Weights of a small transformer language model.
Size: 9 layers, width 256, 4 heads of 64, MLP 1024 squared ReLU, vocabulary 827, 7.28M parameters.
Architecture: rotary positions, untied embeddings, some layers without attention, paired heads, a norm on each head, capped logits.
Training: a variant of Adam for these matrices, 560M tokens, 8548 steps.
Each number is 500 + 25 x the weight over the matrix's rms, rounded and kept within 0 to 999. Layers, rows and columns count from 0. Numbers have three digits each.

# layer 6 attention value, 256x256, rms 0.093, rows 51-63, columns 0-255
493486494466513507500504484540506513489528473492467526488515497530505508497505513513535520479491502512522458493519485493532521492518478489545528543502518498485508525531505501507488502497499503491475498502492499527526487524503503512504482458471476517486488488511494503481509463502515516479498478513497473483490473511521496489538493506544498538480488528522528500510511505506498490465469497501495511464494532495516485480482479500491488547512502515487516506515464508528518553500561479498478467553491495481513460535490580495535484524486490511540498444476525519508500493513476512504503506484488493475527484482503492503517508510459485473511497491494503446465523494478487491482475469482491493464528550505528510512472495495481482545503478485445498455459523459520497470477503518
471486505463501528504501530473484495450480514516490503503509481501492492478488516491501476494494474477474508498515525539511544514523463481481458507495509528512486530457510499509498534517513498464494472508514500478484514515561469493475479452468499549483487434514528482504508481532454521483543470499542554487490497474521441504533510488457492518449465498486480520508504503479500552485494518488507515536485491526539497497506463519517497486513520524493455495527498468535496496506526562512466555502514487520505505501503512484476515505497531465456497515502497545481536505529479523470519498482485471520508490536508514472473498467506526528548471514517497457494464511514474518497520561520484487549522484470483503502509509533515497507490497479517511514442482504470496506483516481
530523490500507478482489499456517489501531496506535505520507532523492449510511493480513501524502501473514519511492519511511490513509533509519497480515463502532487489491522547544496484506505516484477505494540464512501498501462511508509523507493504487525502503488517465475520501513470487487492460474499535556508491513495484529537488532518527490457461469463482522485485503525482514549473476494456492512497479490513491508491515482492523451543481491533513524512490513484504493490505504519529473517486482478485496475514500463471448485521532478479474513511480527497504509523513470495509524526532509493509515493509529511521509520523489503497475500485461522525466499520505490482518528489494496471511470516499506507492509481482500474482486485498484505510471510509494523544505516
520523506483477516501524508452524486512507481506513496508452471537519479483464514525479493476495475499494493497495496516515482484508520524490477515470522510523521480506519515509546498511499490484501515542505511520509503495471493515500493466541476471481505487475501488518509484477506503548504504512510514490521512486489463509549519512451519454517494514488523529479504485504475488497484501494495429557520476555539497458489516489511517551475532524482523478512494505497540480516508506473498489471520525481492526486515503546449493491528506523507511515443503502529484480504508486479520490497512478507504521516510488497485479512485527511489527446492468528464490504522458481527481478494534500502493508475490498503484511522526514493508479565525509522510499510485497504471493518
508493528551512494491500482533526471480500526490517487494500499493493510477545502507507461467497490480476530476506465483545496516508499490499516487525467519468503518518466528495504526494504523496520504518519501536500476510499465474496489508490485521496471510500494493483511552508523484506498448510503462493505512510499526512459482513520479517515500498478498538492531521491492461467505511468489500504471513496462510511503491495475492498520529513486513499524486543472505502490500507472459453561503498509494488479472468526538498540506505475477492487498501507496509482490498501523522456493500510504514514519463531488522513477479503501475508519497492491511488511524542515500515494501460524492511488504461495492509500481497521511506522471526514459507514494498444455521491478
507486501499501470496516496549497511494511522463535483507507500539471486483482492528482507531447484531490525483462490524500482496534475499479483471501472489553515496470479520532480478479491483494478542490500509480511490488501501480495529507535475486510527480505494515500511487488520461469447490469468476501494467514454548467482535523517482542501503508485472508548517460496501508504506494519493485475478487505467496511526505532518480517496502475473493492469484526525496528483517511476507529469524504468485481516509488496489495470483522474480515484492480507502523508508489498541500535516517478506525507475486510519496529527538499485500529476489508548494534494516522503447524527469492535503479482540555477508524478489518483504503491513471487501474514505506480503503493503
503523535512488450520541539489485492481504486502534534514516538486459520525486491486495516490503504542501514505490497463500530485535459526481490526522496506544545491503544493491478484510500466461567524486500518435524537496485532491485482483469480492547509460524515510474478498510499491517563543516521526531507524495501475461486514517504541493527488515503486468546480499506481475546484475526501489497490498533493507473504486446488494537461467581523486510513535512530467480516517481450477488510497514511497454519535501481449474502487474510535490500502464497525484503539504508477524504509507502457497494493541464507459512496528524488476505493498520472522477510467492471503457478522517497509518503502492535500465487505474502443463494492491474490463510535488519465502517519
483475526538497522532486494519497500545509504505480529481537511525504505543518504496479502495501514499521489489511527529444484508469539502525493465512491509487499523458500506491524524484508529506512483517519484551526484505458489469493485515518459509520480548511445538523492514474509490526482533476492501494501503491507497477501474456541480479520510485559510478478493526479491496451481531498473474468502531512485519506498460507498497515493488503480468498516488559503536505521486479505534503498480502527518527494459508544525518468475506509515518558519477515497465522513495467527534529510480507520510443501503492503506501506489492478453511496492535523485497493476473481491504459540500490509481517487486515480486481481505498488534484491504493490517510526494579485477522550
472512514518491486513482491489475511497534549532508553466484469457464524503493514499497464482509497450502464489480525513525509489499515486486500478484503506486501495510462495491507486507506521524512511492491519507493511498527509494504496505539487492535507549487491510495474490486503494517501526501493501513522515561511459509520471471512479462522496516518488470525499537480499521468565522473511490518507486533515493502488501489522454545488536453479455496512517514523492494486518497507531518541515461508529480508496486474537521519476495472496506524544498500484487513500500512501504495492475477465496497500492508483507494519523493514446480521500488515490477508483474529470510504517461522501482501460460517522532494521478481513521504517516541481494534510539521493483516510
487495500489528460509515495503504508515481475513529524488484507520465497513517516522506483484491489507516470494504430498530512549537495485468469479526496524508494469489511457476514520505503507476500471514530503501501493497510537500498480465493530540509482508537503492489522485505520508528506506512481442494520515514486494537452502536461517492493495494518490520523503494499523496487497501501518517464507507530470469520522523508480508519506530512493492489499478512478480497477524519513487513504482497477516478499501533457510505536472447493500473495494520472487487494498482449508487530504533498486519507496499493510500515486498496495463493530494473489493468482533516496531488517540482530493486493522496499490458500499517483538495466481526529539524481528503482485504500487
477469482527503463488532499504498497555516509489520490496524499531464501499505526520501529549511486460486454507508493477519522533502516504477535517542494450513538524494507454471496508531496522464542532484453463495492497500494541519477474506496475537480494525516508443459501528503491476511481503521485477520517489516524523489476517527496476451490494478449487510525521454525477496533504494506542510485507521479518504480519499501485537451547488409490524554511490482475496489485487469468537500502532488553485530508454483507517484534484450473489458510522495485515485520520508476486543515506498504476510550476536498544493476543481516507472538481512486499479456452507510497510470480530515486498462512507536481500497523477511504533469494514551481537516477528479517485539487493
515483508488491466490492484503490468492511515523440498514455511519483452522479528525542522509490481481492504532492475504502527511518487498550508492541550472472502508475483498518518511496493493467510490474477467514506517519521471493501493486488477525490502466497505479517513499482480537491520493469518524486461523495489503479508520506433479533537494507514554505497479512484504463522464513485488492461513524477529468496519480495522499539530522499512505505523517498499476499491484515454502500519496480509480480514531489515534535502462493515484502497494471506518528469502478503536530493498496494528524492520515492490484498505509494533573511502507475487489511452524468517506479555518485502535509487496496500505475522499488516493521516473476459494426512467469477498453485510
507483515506499505479495435475506507528506529505475485499483558480501503536456540465486486534536475526489510498467508508503552520522545522500442451493535521515503497504481518452481541482517513523534469523512509512501505506526501474529480512476493503504485521517491496504498500475492522505504531515468473502526488573453505502516458504473519489498540459487517470514519510493512533526499518465479538457456496489446479479519476536508516496490548483525499503521508482494470519498483514492487509476496478539504458506524501498537522488503501494492456511496463495520493497526503451473481476507471472524488511488519502520496516475546509506511495490515491508476473512508479521523475525505496467514471473517494461497514511544494495445484526482482482502479451494461486477490490523
# layer 6 attention output (transposed), 256x256, rms 0.0916, rows 51-63, columns 0-255
508498492464496493471455483501540536475474469504487492498469469532503530477511480479517529511487485493544462435555494502539511446503495528506501504501543458508528508502537504475506557532502509485487567502545544538477516498482490509476514481483448478498490480480490507477555519507501508494478489458505480449461492482519498481506518462515516471450499525532511495515513493514527491536504493518456494515514532532500543471482525473497521540486511547454466491528481504523519495455552501490491474489480487494515506508517542525503510496481485492522482477499536478539544466510489570547503473486475497502469488533509539488510454541487520477504472497506549485539489506491501483524518483511511483503527514517520501518494485493456500516474502504518502480486514484478522464481528476
490446518503514489533533538477511542504488536509507521504500524509518470523481523505509488507466491521488525496505510513483546483505452503514488484543510493495532497543491515497457506541562505495509449481509504458492509517480512463496493473501493511542539461482518486508510481509465554463509515472526488520548501514481509497508476520460483497505507485540498479522523503463499508468535491474486483512475505557528486500493456533498480501479492526479497449505532496497462521489487528527486529468541470519523457478549476441463505479489478464497545484465510484550533497447510530512554541506500504499518514502501473465471506467522474493495500504528504542511530503530473545521464490530492510504503486479497500478507528511534484510521522473474530513467508508506551489544487487
514539474476499506519523498504520520520511539485479502488520499543536439498543475492538514500506492477473488534464519514475500535489469478496539477494450498508452520544518508495482468481544497503517517486495477500475494525523487491524532511515528486538528477483478477529478499502511473469485501514500541510501443470461513527507510517476530458456506508510516523475479497513498495507502493466520536459506481506501453467524500550533514505544518522520502469463524470526515511470505518543504493530487486488461493480521491498462514500519528516531537476489462498481464486536479483498508488486529476469533507503507481482491503458507444513507515520511513513451520474553498472456465511483565490501498522537488436476500518484534505532488506506476484512531444500484489505541500455
508510499498469507546504503464512483493504494527497481483486487514540437502532527470489496497513490508512496477510490487534470527490474498526502505524521501501475470523497510496524490497460487486480528450505482529509467484507489423510506506536531496492484498481479479524552470510512478520516432520520556498509504501543455494503496579478493462463469516490524499509480490463475491484475498438534550493496502498545485497485490486508503536497465496523483511485530508517479570523485518509531519503540520440499506479485499505508508530501431526526434525480478550492487510530492510539530505487499457458501518487484509516454508491565499496498544496481463491479489497483499497528485507481530543450521546477536535546453509556490490495502485533449521548468476473483492509466468552
445471567536446432501471536536522503487492521488496467496463515513545527495503502504496507475555474539456459448490469541476526510544533504505478525506457487470512510518486464510494527506503525489474518492490508545544492517522472451493489475467489510520519479478479505499532509498529525559500467473502536479505488541481500503505507492546508546529523527455463509498517501474506493497511524496502510506517525504456527490506501503498482467524494506469515504479499501488497482490521530495484495512460492555481508495509535503550494470443510524491543463451523519511526489533520545512485437454562510470513471483472532526480506497490487497480464497475517502507487479508538528527534533516460506467507553460483498493503492463470476479513517488519504456488535528478449473529509496
517531458483538503456511457523451505486539494474528511432491502459518537511457476454482469498488475524499477527515473496510480525527532497477535521505462488478521472477504488512521456477430490471526537515496502531532521533497525492485521503485524477491485474524521517537500507506544468512492552492468470539543487511498504513507507446496500499476462488513513459549503481522530483516487513503438489502547466496485526496535514540459486516470495468478458510570512553550469495523510536488486501492473547480521484526528482499494498499540511458511484530485493534512507479540501479448488482475477537485490500488504470521494489523447533511466518494475474542504496516462512506498508494450472548528503511486496529488511472542487544525505480500477473454485483523487500481506496508
498475469528501495525493506496512508554522498471534511494496545493485522496503484466533482488509480501517483496488486452536467467503478476538533495518483503490536491500528505482454468526469464483583519484520529478482545493491480494461514504541462488485518501490487515539506503514492467519516568449502518522507477472538469511453509494499510496438479477542508523494485495488507467510485494471519517522491498499473499484492470472498506497448519537502434488536504497478502530496528498479490466526525559479478522479534458449474494525544503494494493488499438533500481486495531496501493519469459514454560467498473457511504492488518506546464489494487514443509446499500463477487495495489502490516519433537489529504514498503464520479464480540531492496510478528505561482425488526
488497454578466497522470523526505501497483484481473525484491525538517468502540507466521532517493501500503506513500483504489492547482484516500543479508503447534490530445459477488502483458565470465512514511515524491514525487457485511494507486521456452505525490507474480515508533475498522539517497512491488531487485503530506505459505446503475470502527509502490508521534481462496514523460472497473497486510511514529507454516526496531506545509465487511523491492482512510552522438513465494506538506504509513486495466505493512509515523478499419516492535511496534517547481500516521488474457487515502468499451487476484526465465499516490489466550510500491519520450562505456486469485500499515533452529508554544536540535497538488477490492532500514512512493505505460433497436482575
469560451479481514501479529505456523495480522502502503467498455470478508487507541490494492526459583509536541506506549511510478526491501461476451505510511530455491512483426502534482457517539488531488493507518487472515485467507544537482477495471504512472536473510533528467523489494533500449500517493540459545458557515483505487453447485474491515495487488498496527506521552514470511502515504496493459477475459544493502502529483478503501477511526470493523536495496518509529485488564437460472500487495507476508480517475520555509518536509537496469513504533520480513504498500501501484494462554493498472513516514490504519535519531534554477466506506501479497503489527516512472452556522443545518579525507503493519524517518498509512473505501521476482474498524487517518500441487518
461477539504506496517479499536509457502515483500518499501488519475454556546490498493532529492474541497513495459467515511492482491523516509520446522466478516507552517466519501510509543534594520530527499486484519530561511510480560493475488528453514506503494500512497470483529525494508499511499498506512488481480505504530492479498510491481508552536505505494438530499504513510536511508541472527516539471522496474532496523517498477491526487442545522475479464472508483474540500520535515519431500516499515495466470513472546517527506507518522541460537486517491440474552520496493552477513529502514491494489523495516539522523517489496536482480470506491510505487498502511524505508551523537468522490492504495513514500469464489463508509476498506528492494479503469511516498522493482
493500506509519519444524544539488447457517495490503467522516530486448485490513496523490527514530528480463540519457525494514493517497483514514513507473478481506519551517529511501506571474499488470505530499481429500471486548492473493505512522528546474546466531523510471441502552509518428526484476543511508550536498501508533488535510496533440486587545533513498506508541453503508475442494514517504486480497504485486486483530513516522498502488487502515490455487477486510520440496502502487506460478495487491467496456500502494476493466502522528511494524502463571479482486555519486525518472484516488523505515487507477463509515506509523457542475527520553507489491494488509493542476511466446469490490567510541497473489513491506523530488496498489496503511503492486518512494500487
506533511535497455477537475459491486529479457516479499513507486518478498525507537502528502542516509477497516535493489449511509453500493498504482503481528519483499500516508492526506422463536478505486517510497511450512518481484457525534494470488511489465485477461506476490515524540522526520503514464519532550533508482515482485548461498526472482525509490512477484469478495503501496466527477464472471510507546451489477535518554488491511472523485507525547463510505481525467510475481529478536495492507498510467512493509484504475507528516490506504546521502492456485501484507545492541561537505501534502489488492470501505509510503535505491503490485510508506480513453502488514487497526531483512497472522446462463491472553490503515498506508520514462488452517458525514528536517555
519500500514465478524539482507455513539507520499536501487495488528498471472471492514510497509492486484507537508486513490490494528522458517515522490485498497489523491536524490518497526460568492514525517544554491454501495523529510485510498519499504504524494508492490491519484459545503466527490541520480563499483455525509496527493506509509480468538558483516466505537542498514496538489492490507489471485462510574522475517483486517496519516479499477489473477540516497513526501474527505495530477460531526479472483494530498488470480507543488500511499497486471484551519483479482481508497498487488511526488501526497454473499490553518511503523525513522513487488476498527490508524475546474518487489505510498487496491512518516482492488466493506447517494510516511459475532497489491
# layer 6 attention query, 256x256, rms 0.0983, rows 64-78, columns 0-255
486531503526459527498510467494497505474478539487521489506531485506497503509501474508507523480488498484496484487508480482509529490502504512522521507524490505504506478483497497481493505510498530527507511512514495492507526501506479480524521506499488517538495499503494508502504522475491499512501489497511516514495494478521489513477494492499499503496519508503456489490504492535503509505539509490487521492495494493496498482519498485493528506494531455495484510498518510510501495509498497502484527514488495492471504494500491541510485510486497505491503520507490522499492509489515497514490485507515502505509489483494514489486506524505505505503488498503489474514505510494490499503517505524489518500502514525489493495494485512489486474505497455509510500499527502505479515482485474
496508515502476520492498493497484481508537487491487517500512504503485492506503495542504506462490502490508494500498523508506493485508511488491516457492523474479503480471527478497492485494497505522510515514513509503499500510493517525486511493517501493489476491513495490502496496500484504513491498503498493490474486493520491491502496542513502521481491525479518512486486527476482516488510509481511501498488501535484477498503508482480497490519514487484479487503465505491494504470480488518488472510488491511496496495523506507481489487513488493503484488525496481509508500513518495479510468497475516509472487511483480486483503526481508506487495519490509473510486489498513514514502510488536513515538473520486486493509523510475498483517475504488505481506503495495487503534490473
484471522523504491513486510496484512489485504508501503494512480503486483500510491485491500520509503503481514485500524491512506495495461488493482529497486507540524478524499510484507482503502517494506514480486491495505509487494509490487510481486525517488493486478511502491490521495485498512510519498520513519504487471500496498510491494506497499503484490508515542496528505503557455494490534506479488490507510463501487497511503509518482475484504529518501496476492495493488506503513490485501499487498497480502491510520500496488515518507493484507508515494504489472516489498496520494482501490490486503531536491513498511514522496517498523488496496484499492483505498504469481494496500509516531472491560510533490503527500473516519501481489475490498530508490480498502476484509475
528507478466467512519526514537510490472487519483511533485491502517505468481533480497538479487460511513500514539475525481520482514496510491493506528489493500516482489534485487475498491495495494495509499522512511487477508502496461479486499521510531482555493534481480477534509506529485503524483501491528507487505497511471524495469504502519510481507520517502506493496523504504462491489509551500516481476481502502485489483486497538487499517533485519459480504518502463526504493491491488496519496481527484517509525507526481508490499468497459500494504529518478496533499498515507503547516522519492492490496510475491462473482497496479479497488507527483507508506497492502508497525482520449497488496523516487505500513482508539496492511514506483478487488498518486522509545517510509
497520487473503500500479527485520487498522518519522515501496521510533499500473501498470494473533503508503501548530495521472486515496491501491480498498520494492494509480515528484484501475485491493488488498522473509498516509511518527505486519498470531489523473480508505507482467471502499483505523496476500485485496517496481490493494516484494513482519472470504492501517534467490497490479491488498518522471506537483505499504505485510549493504513485536498516484497519470498486480473532496503489514497498512497504490499516514516504506511467501492511452516512494535518501495514478460483501487481534501513497474509516498502490516512520481492508508476503491499530506469501510493505482514493482509478467516469503520514536488484493468503524522512490497511503508481496510493507482
498522565507499457487470498491466494537479466520467493494494497481483529490493505522487493529513483529495488474506525498515520468478521481512487527474467527495512473501491510507502480536525519508500501518443511502533543502487492483457505437504505498447458512513506533486512529514509493506502483499497503524498528500513499523508489484546499512523494530524491526480502487527560491485534528507481477510497504454529509514484532466488486473463514469474533491542475484474497497497508490503511478522493481504494530532481462488498515523502525522506485519486508498477505506511511487531505479504495502504535526496501500513515517468506493491488465480483503496476508489505526493504513502507485513490513522474520488488487459494490511516511491490492497509510514511496520470485487499
530511514505524482525529479577452479480511513525492486487522483507463475483547494509538503517470476496482504449502542477556453507514523489506500468474464499519457500504527494503534525513522485528523493531488520524502500495515500477491503525539537477512490501478540454481504507518495487527488510507533491488540505506475547517485514528476479492519486537536516503479509461524493470521526500489511452451529495511506502518503530452501501517503502509507516506513507509533508515489506527488518512503505504469498488484501490469482496506498462510522494583475484496508460515537492517511510486512506507490459486537479481473470473508485458472550505507492511535499468482494478504479479497476489494502522556497522522496512495476498487531508492468458512514506506535512495475479496516
475477419499502563475478526488548506478515522449507499509506511532504477493498486508497504481507522473515526532522511500483479527526487522491498467497539488486496505509494519509500527469476494496499483466534462520471479522512525489552530542497459527518532503497506494470485428482472485483523506468482499478510468478500489473484530515439508495507510473472502513512504514511470518515471499488514535465501501538501500484514488523506525480554524516526478500447521498524475492495488504500480517486532520491505463457494527503516500498529517474516509463519514501521506487465461518434500521496523493527483503494506479532486495498505531528509533518501521514501508533477483499491497476511514473501449459544490488510517557493519483471485511501520529499507470524475497518514543515
486480447527534534473490504482530455518530491457521510501476516476534519475458498480505500492490519408521490501488466502473459529511479509475483498549549471475505578456510498528494483482495514505527529503532475529508492489520526490546491512474453514488501469463507524515490459470525499475521503538501514483522470482467500501488512541448469487487490510464481487494460504476473527477484455516493549500516481532494553523521485539507529519527518496546463526511507503530516497510491549535498488464515538509481502505501532530480511500522499504483540485553489522482500491502508493417491491527523481485443506521471541487487510503490534518496550504523483537529496482511483536443542500531520501520485494545401486514494535506488495505470529511519490461496482486456481481505514495
515473466495508540480483505403514558498440525515462502501557515527546489484509496546517518527537536486501506589496488478528555553499535529480524494506553515512514477570481492527472534526452567517436468429545433485455472486504505501540518565499478510567569508518501423475484464513454532500478469497464518566519521555519499536470464502492514478534509458500547487544500542444477527539466510478481507469442471485501437504514502538468514481559486555466470478481530492480463482514499500485508519495508513497467465472500478513520512501518508478458516503538490487503537480477478452514539540495474488526558493489520455533501530484515546524505499520515506508532544557505470501512508464462506494475445500507535447482462585507488537428526475485491496492508456507501525513539580498
459493434454521494527524520487522526485517545481532542485505466529525495487497549449508460479491511485528454618526478510503477536511493470492488534507573470496502531499528506498527506454494480492496481486506474505465499528552494507519490502511486519492504503467483472497496452477502508481534461496531524472499487499496510468493522532447494495473479444473514455513526523528445484482498505468533481496497540525497515486472494515508548491562496472542465498458518529546537486480475510534533497471533524519482514467502537529507476463528466468532520468491511481511528493492463542426450528517488480507456520490477475491512508531465490528507574547477536511541474538458455564484489508550544454563503490515475494505499556543498472512495540489540490453495446459509430495528466463
492472501542494540496470550551486444509495510448537518505488508535516518527433460451509513512525495452492454417458520494412577483517492556509514496552508490463480563466496474509524487490535482531520504516514488464542509536514504531500472490439493520522501475474486537487513501482498473513488524543507486484506504536590464547479558508490493474489480490508438507449499488530496477497516488470501530530540514531496524511489487556476479510496503512498536544518478490550497507468505514513493473483482533535473464520486484522488505502535534469488511525525534506485514441468513461444474516546509455489487444468475503476542505502494527518464497471550524545510478476524492515499506540555519481508476511496490508531475485492456498521498485484528483484470519472485457487491462458
522534548540515450464544511523442455541499483538524515479474507467471508486479515541502476504480450492501512427502521498538452466464528465532498462438451563479499509498482459494569469503533502501506477521480545494532535529502549457469474491533534466496447495489503495459516546505513506482529526486500459474523487519449511565509478501509488487518456550521518526488498502512502480483555486519533440532517460481506545532477523419496497534414499474455546482568477469523524543493487504489497505528502492464505476532498440494497464506485530536478449541476524550505479497514519471476520436512487523455495524517466500503509486536501510487478454479485479526524491463526488475513525523526471536501522528501505516526514420487500502514487482532526466517512491484513480443488501479
479492490520504513518516542474465452536469513511516523523488507487522529555454491499508452554450486527509464466496519502451535493472473514537520503479527514516514523505498505522522499476536462467503464536519497501543508542483488538483455446490519466506454494487487507501516489471524477492527527528515490527483480518487471494523458516526484500472472468471482490480528512478484506501495490471518493539517443467526489532491492538487488505462482468495506499492464523524457509501475531503468474536501502512519471525505450529494506501508530517483496511515507535487488530475517496491475496505520490512503479473529525506534470481484521521478501485492513500513499517512480523480505486530507460507480537442455524501499499553482508487489478521506493499522471451509486503488470474
510489444520511492486512519519495518533458483489475480533514466467460500498495491501512474486503483500461490471491524512491513481477480497487502526513470501457521526534492566516505482518504478504503526511480527532496522472521537520510498510509545487495472496477511483454496486493474498503470472502531500490523488457522527509490547504482496489499495513491493499464524488489494532517511470477496476554528463512498489515498474497548476475486488495511499520516496524510526507510500516498535486514510481484504510508518454519486498487519493495503501520505491493452474489521503495475471500519520494532479491505470456458531466469516495504530477500489444494492529478506470507502469461536490472519499508505525498477517444512511514542499484531483498513521472480494451494481523474
# layer 6 attention key, 256x256, rms 0.0979, rows 64-77, columns 0-255
521475541490487444481514523487521496494504526513522468524488482536480513537513514508526470446507463462514509530520538514529543514489485504563494496525441519494470484532516511495494505471494526519493470495491461511506488531480466514477485485534497498516502498502493506509507473514496490477504519470515519493499554507483471488436502513529521558510465472483493527497513507504518503499488458496484475472486508518496468508414503508502497520505494573472475485491513487505518498510542484479475489508517493492499450483552504494464500551508508486504495471487502479516511475449531542471562534502483482499509471523499494509473483523560477509514497508501486506472516545511498501507459470541484494523492504458491531532488501468482511504522546488491536502535497527525544502486490480
519520467510501548513458513463502537481422520486475439521480455498549489498508534532484504497518519544492549514494489484483481557485518497468475461498496496487487525530521523473513530498502501513469499499512525484454513520522499485511520519512515504517512467458503495476509552507504525520505515463519566508520508502510508486513522480458493493499495534496498500494519490491505542512458526482504480500500462518503505503518486513491512487521512495518519507507544480521497494510501478508503506505491532460486509472510510491481496497524521505498519470460476519497491461529501491539471518519507466507511494459524480502550545466518517534495512501507484531493521512485497507485508511530521469517471500462493482443469520506511528476534490513482509535512521455519513503469496507
544534473512473497473472540435515563526479511495507494524487498500516471489469550516484515494518469454532508540508570483463480511474526498514462553488524506467500478552533501490510469463484565504508479505465505513498534515476485533562504531498461485515515477449481519493511491473472506513520510502463513534442517580507481475503492494525500488552534445473471499539487501456543533537512491482454477475467449494464536519479541490512528475474507536503485482467546477520497455542484493528521536526505499497493504489512513482486469528507510509527487461480521513514500515512545456538466523490467459502506434505498521528517479526508507520502478506522490502510502487479483496507517457511541500498476470478416487533507514482489489474522537495475503486524487538560517492482508518
469514482484506494524531507540504474500505512517513459496542467519485508521578496496507490506509498521497476446494503533545513494508482504529528451515477472538501511488503490480519485501526473484509471526510472500498492520519547463469467488509502508523521512541515476498507514521516515501488530523532500499578508453497509519493495513490501518454469504530504490520503490497480518529511468485551512454520492517512508500488486505523496480511514484500496494521484549519498521514536469520514475480492506513501493515509492524510513515518516474492518553546479528486496489499499540498527500528520475470522481504545479517512528515518487471532519490475476471506512488521490529498490536512479459495485527471529506473464478512501542516478445522518497489477494468471526510493479502
490478512521517503438483483539484439500467466494529474491506488479480533500519470499535492541537494520464500444455500469518500529525470524505504539494459491499507503517538473483489500505511463500541504519462481489501498531478503475522563482477485533507479481550498485496493478525533451493495500490510503470510518472470475449494516474465518521553476508523466488485460523522505511483463481531492510548530485516507458490514494517475476523487433509498545480517508521513507528521555499499487491506523492464517491512536477494553427439526507559504477486502467534511481533482465539479507502531524457511507454483479481463509474475479501511510513484539488521494514509536536481478503502487494483523502541464530525516438476476501473496505511515421490464468552571475508502481486506
503532490476503496518513497481504498493509510525526491506484520534485507501535514494483514540500495495521514504507466542547481502520485505471522461517513478520512504514534468486505489487520496472512478528503485507514488527477555484477484509502491515525490498565529470495523529481469554498512544498529496513543506527528521519503497518515493505503509518460482487527557490491494496537497492458521495443521506492491557510506511482530499501511513517506488531474508547476504512534497467497517498500491471513518481532480511524527463554540502478517513504492522477473497488508493540492462508508500500470506498538514526536510471487508500460515502495457521506534507476516462487525475487474484505521514527518521514485505493522514536526497467482506503475507492487510516494489486475
528497497451456528562496494454519524446476509520478475543508481506521484469514498500503496480500486533518467592533524519503504493482494501457500465488562504475506504493460501478518474520490493491468539517518492487477510499517537484506472528543488509486485473478501514499511513503488544512475463464553509507502476528499525519483522509519487477491509509489485474505520508492513530511471510466533493510481518493493521499503502510501530499511499523502486469511513502491505466535470478495532513481513565568467453494503492475483492521501493466505497551511546538505507487493528510517504527496499549506523532482523507544487496501471524484540519495488558524486482529465438507539474501493514511479503488534488513492511528483514517495508485491496527518525477447491551546477503488
478487528514537496463492478536503488504497469465515504484503522465513512473469505492553503456502517467481502490494501493465471513516501468507507540529491502498506475495532459499494495522481541527482525475502483521507468470493468506529537481503520523498519511479479520498467474502486470475497514522465497514460501516493476474533494498496529523513520491509502496483466514479503498483486495549473499524490537532510490510501499495510510529495479507473483473495514459494494528479504498505487501517528544488508501489505510526482485464505508541507521455482494496537515514497501494465504518512465505485504482498512505493491500508485529518516499498533519508471521488523519499487550503531474509502492472488474507486491500448516471504521562501500505501457510516516492498517501507
502517500502505490504482492537480525503494480495506498483494508500493520495502508486493524515534496492495517515505495507490459486524496475482503512508494494489518505455514494492525500488497479505516510493501488489480504511475519507517499481507498496495493496490484476460501503472474515482512519489493508490490507514492506515524500501497499513524508489494498480515529500509506521487488494508523495467483502471468518523505484486501522501513469492487471490478522493512535507477489490485497487506515506500493490499503509525504474492508509486520502487482497520505507496502475532500475508499527493509487507503497470515507507503507522492519527492500502473509508491492501503499529508493502468513486476493480502498487492513485510515505518502497503510488482491497474497479519508
477451542522544436492507452559491493492511466490531513484480515441480526474494508481515494522515536493515509468455479464473486466517500470520474534520485501507537518458535457499524513492473501505501491484478484490496494457493497492538510493482527501488488536489484508518476459479491469468474497492469540508499518471456453469518454436463523537502509533502486549475500492487509454463494458558486476569545538509465491549499518495476494473508466518506490472473491494517497535457510514541440480515506498486517482469547523531481494480515519528530500451498464432566528536501453495477537507504516474550518453452464540459508464515530528512485496497514510488506525480532511495479540487513467471494505474459474500521518437473521508575517550577492510495445495520528450502516514536
516490525476510492452512432474464571476479517455526535476453529517505561514490510484488483556507545502505513522478549513494408504464486502516532449511462518495515547465524489507510483469495475437512520525514465502502560457466557476500513474531522504523527469431505483475490514530470500524492495519533502501478466532516516563525526516508474503507479488507533519551514479457501508517483477476499446544487491504533466554479526435520496458530540473484487493480489521487539492478499516491496497504535506546517455497465484509517464480523520496506505506465499517511531537506491504459449539518517484475467533489464481494508466514469531487500489483479479481554534522528526505497518458528556502519468504541496525515534524499491508549494568530535457519504467521507495504493498508
518534483461508524501473503470474484538497509455503527529476461529470485537519482478508505572488452462504490479507466504482524523527450523486480489546478513516482523514480553495496494531545508468513473550507495491535506586502465514457475504496478452483436472535521519526536527481487515479535463517487468493503444505473510538519559509524490490502449477505440442527500518535539539511556490445547517459497462460466487494488488536502486504549573472524509510499484540532453504512481484519505478473453486496523493513441524486516517483519488475516534466499470475478528473485475534514395493516491480507476498534500488510499515447425492513499497501455466513499516514486494520488490527504451446538499472525467479505503461556537581497446500436490474449491460465507523480464462469
534488513474481501554479523466531480464490526531490505470509504531486457487562474494494481470491494497483488540492489506508528533520479480499497476501475520506499499540505495480459502501507544491506489483513521497464506510521468491476505493485458498478458482500484523474498510509496506498537504512489481497527494517534518482502489510532493473478503493484490485514504500487524514504532524453493541484475531481489505456553498489487536506487492498521521527542463495442447493515458482478510499515469516518514499505514521468504530476477467477516512518442528489489495473520557523495510522463497519484503521492536503485481510445503483511498510519494523510507472501522488499508475505485474522492521496501526517506528520490524481466498472469484495471504511494502518510491496488
511537493490478535513479506555445489568510534499496510546494494532431494550480472442461451480453451447473490468493499480463551492492476557432498550498469494521499541516569496560481468534551481488537458501471546473552526551503507515428447482483484488462471502533501506457550532490522525511464450519540414478499524489487507548487526539478459453506485481565411500475544514542515508491512491469557500499527466460492543481436465582481438517472537440542538503549552542582460451518478535478528523505464454485566530497485499449482485497543520495454453481526451524478482467553528580533476546562489540458466535474527518426578525414484468493481469515509488518509478523473495525476490529514450476523558489441489528555464485513489538442424465465549470473514508502436507474445426432